From a checkpoint of a small transformer trained on Wikipedia.
Size: 12 heads of 64, MLP 2048 SwiGLU, vocabulary 32768.
Architecture: RMSNorm before each block, rotary positions, no biases in attention or MLP, tied embeddings, capped logits.
Training: a variant of SOAP for these matrices, 881M tokens.
Each number is 200 + 30 x the weight over its row's rms, rounded and kept within 0 to 999. Layers, rows and columns count from 0. The size before them is the row's rms in percent of the matrix's.

# up: layer 8 MLP up, 2048x768, rms 0.0322, rows 1653-1656, columns 0-255
# down: layer 8 MLP down (transposed), 2048x768, rms 0.0322, rows 1653-1656, columns 0-255
# gate: layer 8 MLP gate, 2048x768, rms 0.0322, rows 1654-1657, columns 0-255
up1653,101,238,241,275,190,210,183,174,157,130,214,140,199,164,179,182,177,187,210,217,165,205,202,203,189,146,218,211,129,195,139,247,203,185,208,229,217,211,196,200,200,219,142,222,195,168,175,242,187,228,281,206,235,192,189,208,165,178,205,227,180,210,181,173,152,206,195,214,192,195,218,188,162,230,166,231,204,196,214,212,181,221,190,238,190,177,241,187,181,256,161,224,244,194,227,223,185,208,163,199,172,208,234,183,186,195,225,169,180,194,194,179,225,207,186,236,193,158,220,203,252,213,224,253,194,229,193,230,202,221,178,219,201,198,245,207,214,191,207,213,230,189,225,176,156,161,222,162,216,205,198,170,190,153,155,175,175,203,208,202,141,194,191,219,227,162,193,142,180,207,189,236,227,207,153,235,260,186,148,203,191,202,189,180,241,213,261,192,247,234,211,181,203,226,119,183,245,205,180,237,143,220,221,206,262,155,232,235,163,252,184,180,256,218,262,189,215,143,202,182,258,190,170,228,180,175,264,194,160,247,208,185,172,280,160,199,206,148,202,195,193,199,218,200,151,189,218,189,171,177,223,239,192,192,191,200,178
down1653,100,239,201,286,200,212,162,193,205,274,222,191,222,171,150,185,190,141,214,210,179,142,171,200,210,156,219,207,210,178,177,221,235,183,200,206,202,189,170,218,210,158,146,214,156,191,240,185,173,211,241,180,197,194,216,166,208,167,150,187,195,204,214,185,183,139,185,236,175,250,248,214,218,207,134,225,202,231,201,233,191,142,188,251,203,214,159,146,175,220,183,222,198,226,173,228,234,178,201,203,200,178,222,169,198,194,247,132,194,167,173,181,204,161,248,198,183,194,200,190,227,203,213,221,157,237,186,183,173,222,185,203,189,239,215,250,250,220,230,189,232,197,184,271,197,158,183,191,151,231,166,175,162,188,224,230,189,207,182,224,127,247,247,230,210,220,191,233,182,191,184,298,205,202,179,248,249,220,216,147,192,207,206,214,255,165,192,151,172,161,192,203,210,242,200,153,218,207,192,191,131,189,194,223,193,193,257,206,182,204,186,177,166,164,199,198,154,153,181,190,197,197,209,163,161,184,239,202,209,218,196,153,226,232,181,198,201,248,227,133,184,203,218,176,245,218,198,176,231,149,161,238,211,145,191,216,206
gate1654,116,222,229,203,236,146,183,190,231,226,131,166,234,186,185,148,174,230,215,198,162,215,221,223,140,230,203,176,234,188,202,188,163,221,191,191,185,189,230,231,182,194,206,207,241,199,176,225,215,193,173,181,202,198,195,206,178,201,193,236,223,164,247,151,234,210,173,216,253,180,211,151,211,232,217,205,184,209,177,206,241,232,122,192,179,201,179,143,220,172,171,208,172,209,194,181,242,160,200,196,136,215,186,230,205,218,184,212,247,212,218,249,221,200,258,176,206,216,243,254,225,230,140,273,188,210,197,242,222,152,245,173,146,175,204,168,137,198,204,230,235,203,239,188,150,201,236,195,181,188,198,150,221,222,260,190,168,211,177,203,233,224,180,190,235,209,199,229,142,159,240,148,215,226,185,194,198,180,187,252,139,148,236,196,200,203,201,244,179,189,232,187,229,202,221,260,174,181,212,250,227,188,185,178,218,161,184,199,182,174,269,200,125,170,195,146,190,193,177,188,196,208,234,209,232,206,189,251,240,242,204,180,194,181,233,203,191,216,200,227,223,219,232,194,167,174,204,198,184,180,191,218,190,201,212,226,244
up1654,113,148,209,143,179,233,269,168,170,240,237,227,211,198,150,205,167,197,177,185,212,243,215,255,148,172,180,227,204,126,185,233,193,218,238,224,152,209,189,246,172,182,186,191,212,179,192,203,211,177,153,219,154,196,193,231,182,250,161,229,168,189,162,208,249,193,156,203,201,192,177,212,116,215,178,158,187,201,235,136,161,160,246,184,172,194,207,249,176,201,185,162,227,205,225,224,200,210,162,211,209,162,188,228,167,185,268,174,179,201,188,173,232,205,179,304,222,163,205,221,197,179,160,211,203,246,236,207,177,169,188,244,210,199,211,205,240,238,179,255,179,195,217,222,242,208,179,233,212,204,190,204,178,164,177,179,177,201,151,210,174,210,160,196,185,203,198,202,207,120,153,273,184,205,179,202,180,207,178,162,239,212,210,203,205,211,215,236,200,181,168,204,205,187,222,170,229,202,231,207,203,185,234,182,156,190,200,235,178,201,189,206,182,183,226,195,214,227,197,208,195,224,259,202,184,257,212,168,175,205,225,154,169,161,220,244,190,168,145,191,260,217,205,197,197,212,169,268,262,120,148,235,218,162,233,206,263
down1654,096,194,198,178,155,210,246,236,173,206,199,228,238,162,234,190,154,215,235,159,191,215,180,198,170,166,179,233,180,260,144,151,169,219,217,182,167,202,194,207,145,217,184,157,211,158,202,166,145,180,186,184,203,202,197,159,217,204,210,180,275,190,188,225,187,217,139,264,219,164,116,202,186,157,167,239,189,180,225,152,174,227,233,191,223,201,164,197,204,193,181,239,244,174,197,198,232,162,222,194,192,213,162,188,139,205,159,176,224,150,175,196,231,221,190,210,191,226,149,178,192,164,203,169,125,247,205,209,213,221,189,228,253,241,217,160,220,185,177,172,202,199,209,232,252,155,156,209,178,223,201,250,178,143,189,206,209,211,162,190,190,243,177,247,232,251,147,180,212,219,154,169,203,209,203,200,220,238,178,182,217,207,208,206,229,183,208,222,188,210,222,184,219,202,196,236,238,209,195,196,189,169,179,182,179,185,175,245,233,220,171,158,265,215,193,168,199,175,210,181,186,135,157,208,209,214,187,219,246,145,186,220,188,204,207,171,182,161,193,219,177,197,237,144,215,217,179,189,224,173,153,236,205,172,224,253,186
gate1655,101,230,205,151,202,172,151,187,201,197,221,185,210,149,114,215,168,213,237,162,168,239,214,207,141,153,234,202,241,250,179,181,222,190,186,229,182,235,232,191,184,169,177,202,221,144,193,233,228,173,143,155,135,176,197,200,231,189,182,251,265,186,230,225,235,245,248,163,219,249,213,227,235,171,206,196,157,226,179,228,198,231,209,183,204,177,225,227,258,256,228,183,178,239,263,239,178,195,223,208,203,257,219,219,201,210,189,213,198,210,211,227,208,228,175,236,192,139,210,168,199,210,204,141,188,136,163,233,205,222,195,218,216,184,252,122,180,206,179,199,170,162,177,164,205,221,233,226,154,187,218,192,165,181,198,189,160,186,211,226,218,200,223,217,195,221,185,195,183,228,222,216,152,203,190,135,193,218,207,187,222,163,197,122,187,189,242,173,177,230,200,233,194,183,226,229,176,148,225,218,185,148,217,204,211,184,189,233,144,191,187,192,256,251,198,234,170,212,199,189,207,207,181,174,191,173,131,184,212,217,193,147,174,187,203,184,211,215,217,206,171,204,169,190,220,273,193,172,138,198,167,225,230,217,168,178,200
up1655,100,157,222,171,154,180,154,208,251,188,192,245,186,260,177,202,232,202,204,217,195,211,157,170,195,191,157,213,188,210,217,199,195,246,238,190,233,175,178,202,218,220,230,189,254,180,194,214,238,233,201,187,166,203,192,186,260,181,295,208,217,193,229,171,213,204,225,207,145,152,248,208,152,220,192,227,261,221,196,217,169,235,209,125,201,234,243,204,244,224,246,186,242,178,238,178,263,214,243,179,189,202,224,196,177,203,163,198,232,198,168,197,189,219,221,214,170,206,231,149,227,172,162,206,235,156,193,182,190,172,198,206,217,160,175,208,184,250,206,206,200,210,218,169,211,193,202,168,164,212,195,224,199,213,200,188,219,218,187,191,135,224,207,244,173,228,247,167,119,198,227,189,177,205,142,153,182,229,221,180,199,181,174,158,170,235,196,227,150,188,202,192,241,149,186,209,252,206,199,161,228,212,216,227,174,218,161,237,189,163,193,182,211,231,165,178,222,208,222,142,186,196,199,186,152,213,202,183,190,223,163,226,178,241,162,190,214,174,223,214,146,251,104,206,178,216,187,209,185,200,137,149,198,226,128,157,198
down1655,103,217,197,214,210,198,178,196,186,215,196,177,189,191,199,198,194,252,196,195,239,192,168,181,168,244,236,147,156,210,175,161,193,213,175,199,182,216,155,174,186,229,219,225,178,195,202,229,244,218,182,231,168,203,155,218,270,257,191,224,235,238,190,182,209,193,141,219,240,205,198,171,187,181,209,191,274,165,200,306,221,240,187,208,238,199,171,174,156,236,216,252,212,225,214,216,164,172,218,208,193,203,198,176,188,149,199,198,239,233,191,209,236,204,248,244,243,181,174,181,225,175,249,183,207,226,173,195,248,206,220,168,235,165,148,154,218,211,183,191,193,163,165,198,232,180,190,199,111,189,181,244,184,180,219,189,225,218,228,206,223,208,182,214,220,227,190,192,198,198,146,187,207,187,166,181,167,210,211,188,191,181,168,177,143,187,215,220,184,241,194,186,189,254,235,249,192,184,190,213,181,202,198,229,204,147,226,194,180,188,211,219,245,217,190,221,139,187,229,167,235,160,208,263,145,181,191,187,222,203,223,137,197,219,198,164,189,160,218,168,235,229,264,232,224,164,218,216,205,236,200,159,220,212,136,148,196
gate1656,098,173,204,222,228,186,178,168,257,193,165,179,202,210,207,179,199,209,216,191,202,228,208,226,198,182,247,215,243,188,189,207,197,160,191,234,179,160,177,220,288,139,152,167,196,193,159,189,199,229,189,154,210,212,228,173,181,181,204,159,215,130,203,203,193,229,212,203,166,201,207,162,204,178,231,191,167,207,198,203,194,254,128,198,160,215,198,203,201,201,219,189,202,194,190,218,221,198,161,199,244,249,185,166,173,235,189,177,198,203,197,156,179,231,188,148,206,197,171,226,195,190,210,207,182,208,163,229,144,160,175,209,201,165,202,243,231,197,147,227,188,218,216,253,191,243,222,205,178,172,209,217,190,231,116,154,203,254,202,251,235,173,175,153,205,221,230,215,215,153,211,256,193,211,189,166,232,164,206,253,193,184,156,267,224,185,197,239,235,256,183,232,226,195,163,213,206,250,172,212,230,209,213,196,196,158,196,228,203,176,164,160,170,189,181,230,182,229,184,175,198,200,204,180,154,157,178,176,165,163,236,202,216,159,162,222,191,154,118,219,181,214,270,201,195,154,240,186,307,225,212,205,154,216,203,171,210
up1656,095,190,240,195,176,261,188,195,199,191,183,180,184,209,196,167,230,195,127,173,144,210,189,185,181,219,198,221,184,137,233,197,209,195,248,250,248,205,231,169,160,198,194,181,213,181,227,172,209,234,231,200,196,213,195,186,254,151,230,226,175,196,248,185,157,211,211,249,222,222,154,228,227,163,149,220,193,200,218,169,221,213,178,230,191,217,228,205,220,192,182,163,200,200,164,147,188,200,173,180,228,209,188,215,217,233,189,186,207,172,218,204,203,228,222,206,169,169,228,236,196,238,195,278,207,188,179,197,173,219,173,213,218,169,219,221,211,181,180,132,214,236,182,254,158,225,208,133,274,201,251,149,186,196,247,228,245,188,208,187,215,152,239,179,188,204,214,240,163,235,184,203,128,201,179,189,171,212,167,228,216,220,232,199,190,160,210,182,199,206,164,205,183,204,163,218,168,262,283,223,200,230,183,135,186,163,232,247,160,177,204,141,204,198,235,207,215,206,213,197,224,169,159,156,249,219,189,214,180,269,199,184,253,226,197,156,203,164,145,201,181,228,183,141,202,176,302,230,244,214,225,210,188,165,177,147,189
down1656,088,243,214,258,208,180,166,173,167,206,218,156,244,192,241,138,273,218,246,197,206,217,244,193,171,152,243,101,151,221,223,195,192,148,213,212,185,233,161,228,163,203,178,164,199,180,192,204,197,146,271,204,203,209,188,246,180,190,175,149,185,236,188,239,168,187,214,268,221,219,185,178,180,220,188,178,206,184,199,189,178,210,201,224,167,207,200,227,165,236,138,185,192,187,211,215,202,193,230,155,197,250,234,208,239,227,161,191,200,203,221,167,183,220,224,222,176,204,174,180,190,169,211,198,204,176,154,198,224,158,171,147,261,216,207,156,205,200,248,164,247,240,256,157,241,234,216,216,185,217,163,234,174,197,199,181,142,237,193,255,205,143,209,170,185,220,179,236,190,182,224,205,155,165,237,145,189,177,237,254,196,155,193,232,229,207,218,215,169,176,238,198,159,211,209,160,193,195,183,185,202,182,204,210,179,181,229,236,186,163,215,172,179,209,225,190,234,151,201,180,167,215,136,184,233,224,223,190,164,250,130,217,256,226,218,257,178,235,197,213,222,232,216,218,216,253,221,213,193,150,173,209,155,212,139,201,161
gate1657,091,187,221,207,178,202,244,219,193,205,255,156,228,199,215,148,224,234,216,195,215,237,186,181,217,218,124,219,172,177,265,165,191,223,198,225,210,224,163,235,190,227,224,216,195,222,235,183,216,168,179,204,160,170,165,179,166,236,169,214,165,238,220,169,184,213,210,193,195,150,198,207,231,209,226,203,225,209,144,192,168,184,179,182,215,172,190,143,219,240,233,242,202,206,205,227,240,159,261,218,241,200,178,194,177,203,229,183,190,239,179,195,178,203,256,215,205,193,125,206,180,226,224,192,160,180,156,244,171,225,232,117,150,187,248,148,185,208,198,201,170,243,229,171,227,235,180,245,200,233,242,278,223,216,221,215,148,238,205,242,176,175,232,260,167,213,159,156,214,218,220,237,166,214,178,216,152,219,204,197,135,208,176,202,207,182,175,211,185,244,193,222,197,219,160,237,218,177,153,191,191,201,194,183,241,190,213,201,201,177,208,214,133,216,191,232,204,210,215,208,186,173,197,170,187,199,176,189,199,160,179,251,165,206,234,177,212,187,210,198,210,189,245,264,224,228,215,241,205,233,199,135,229,204,204,195,156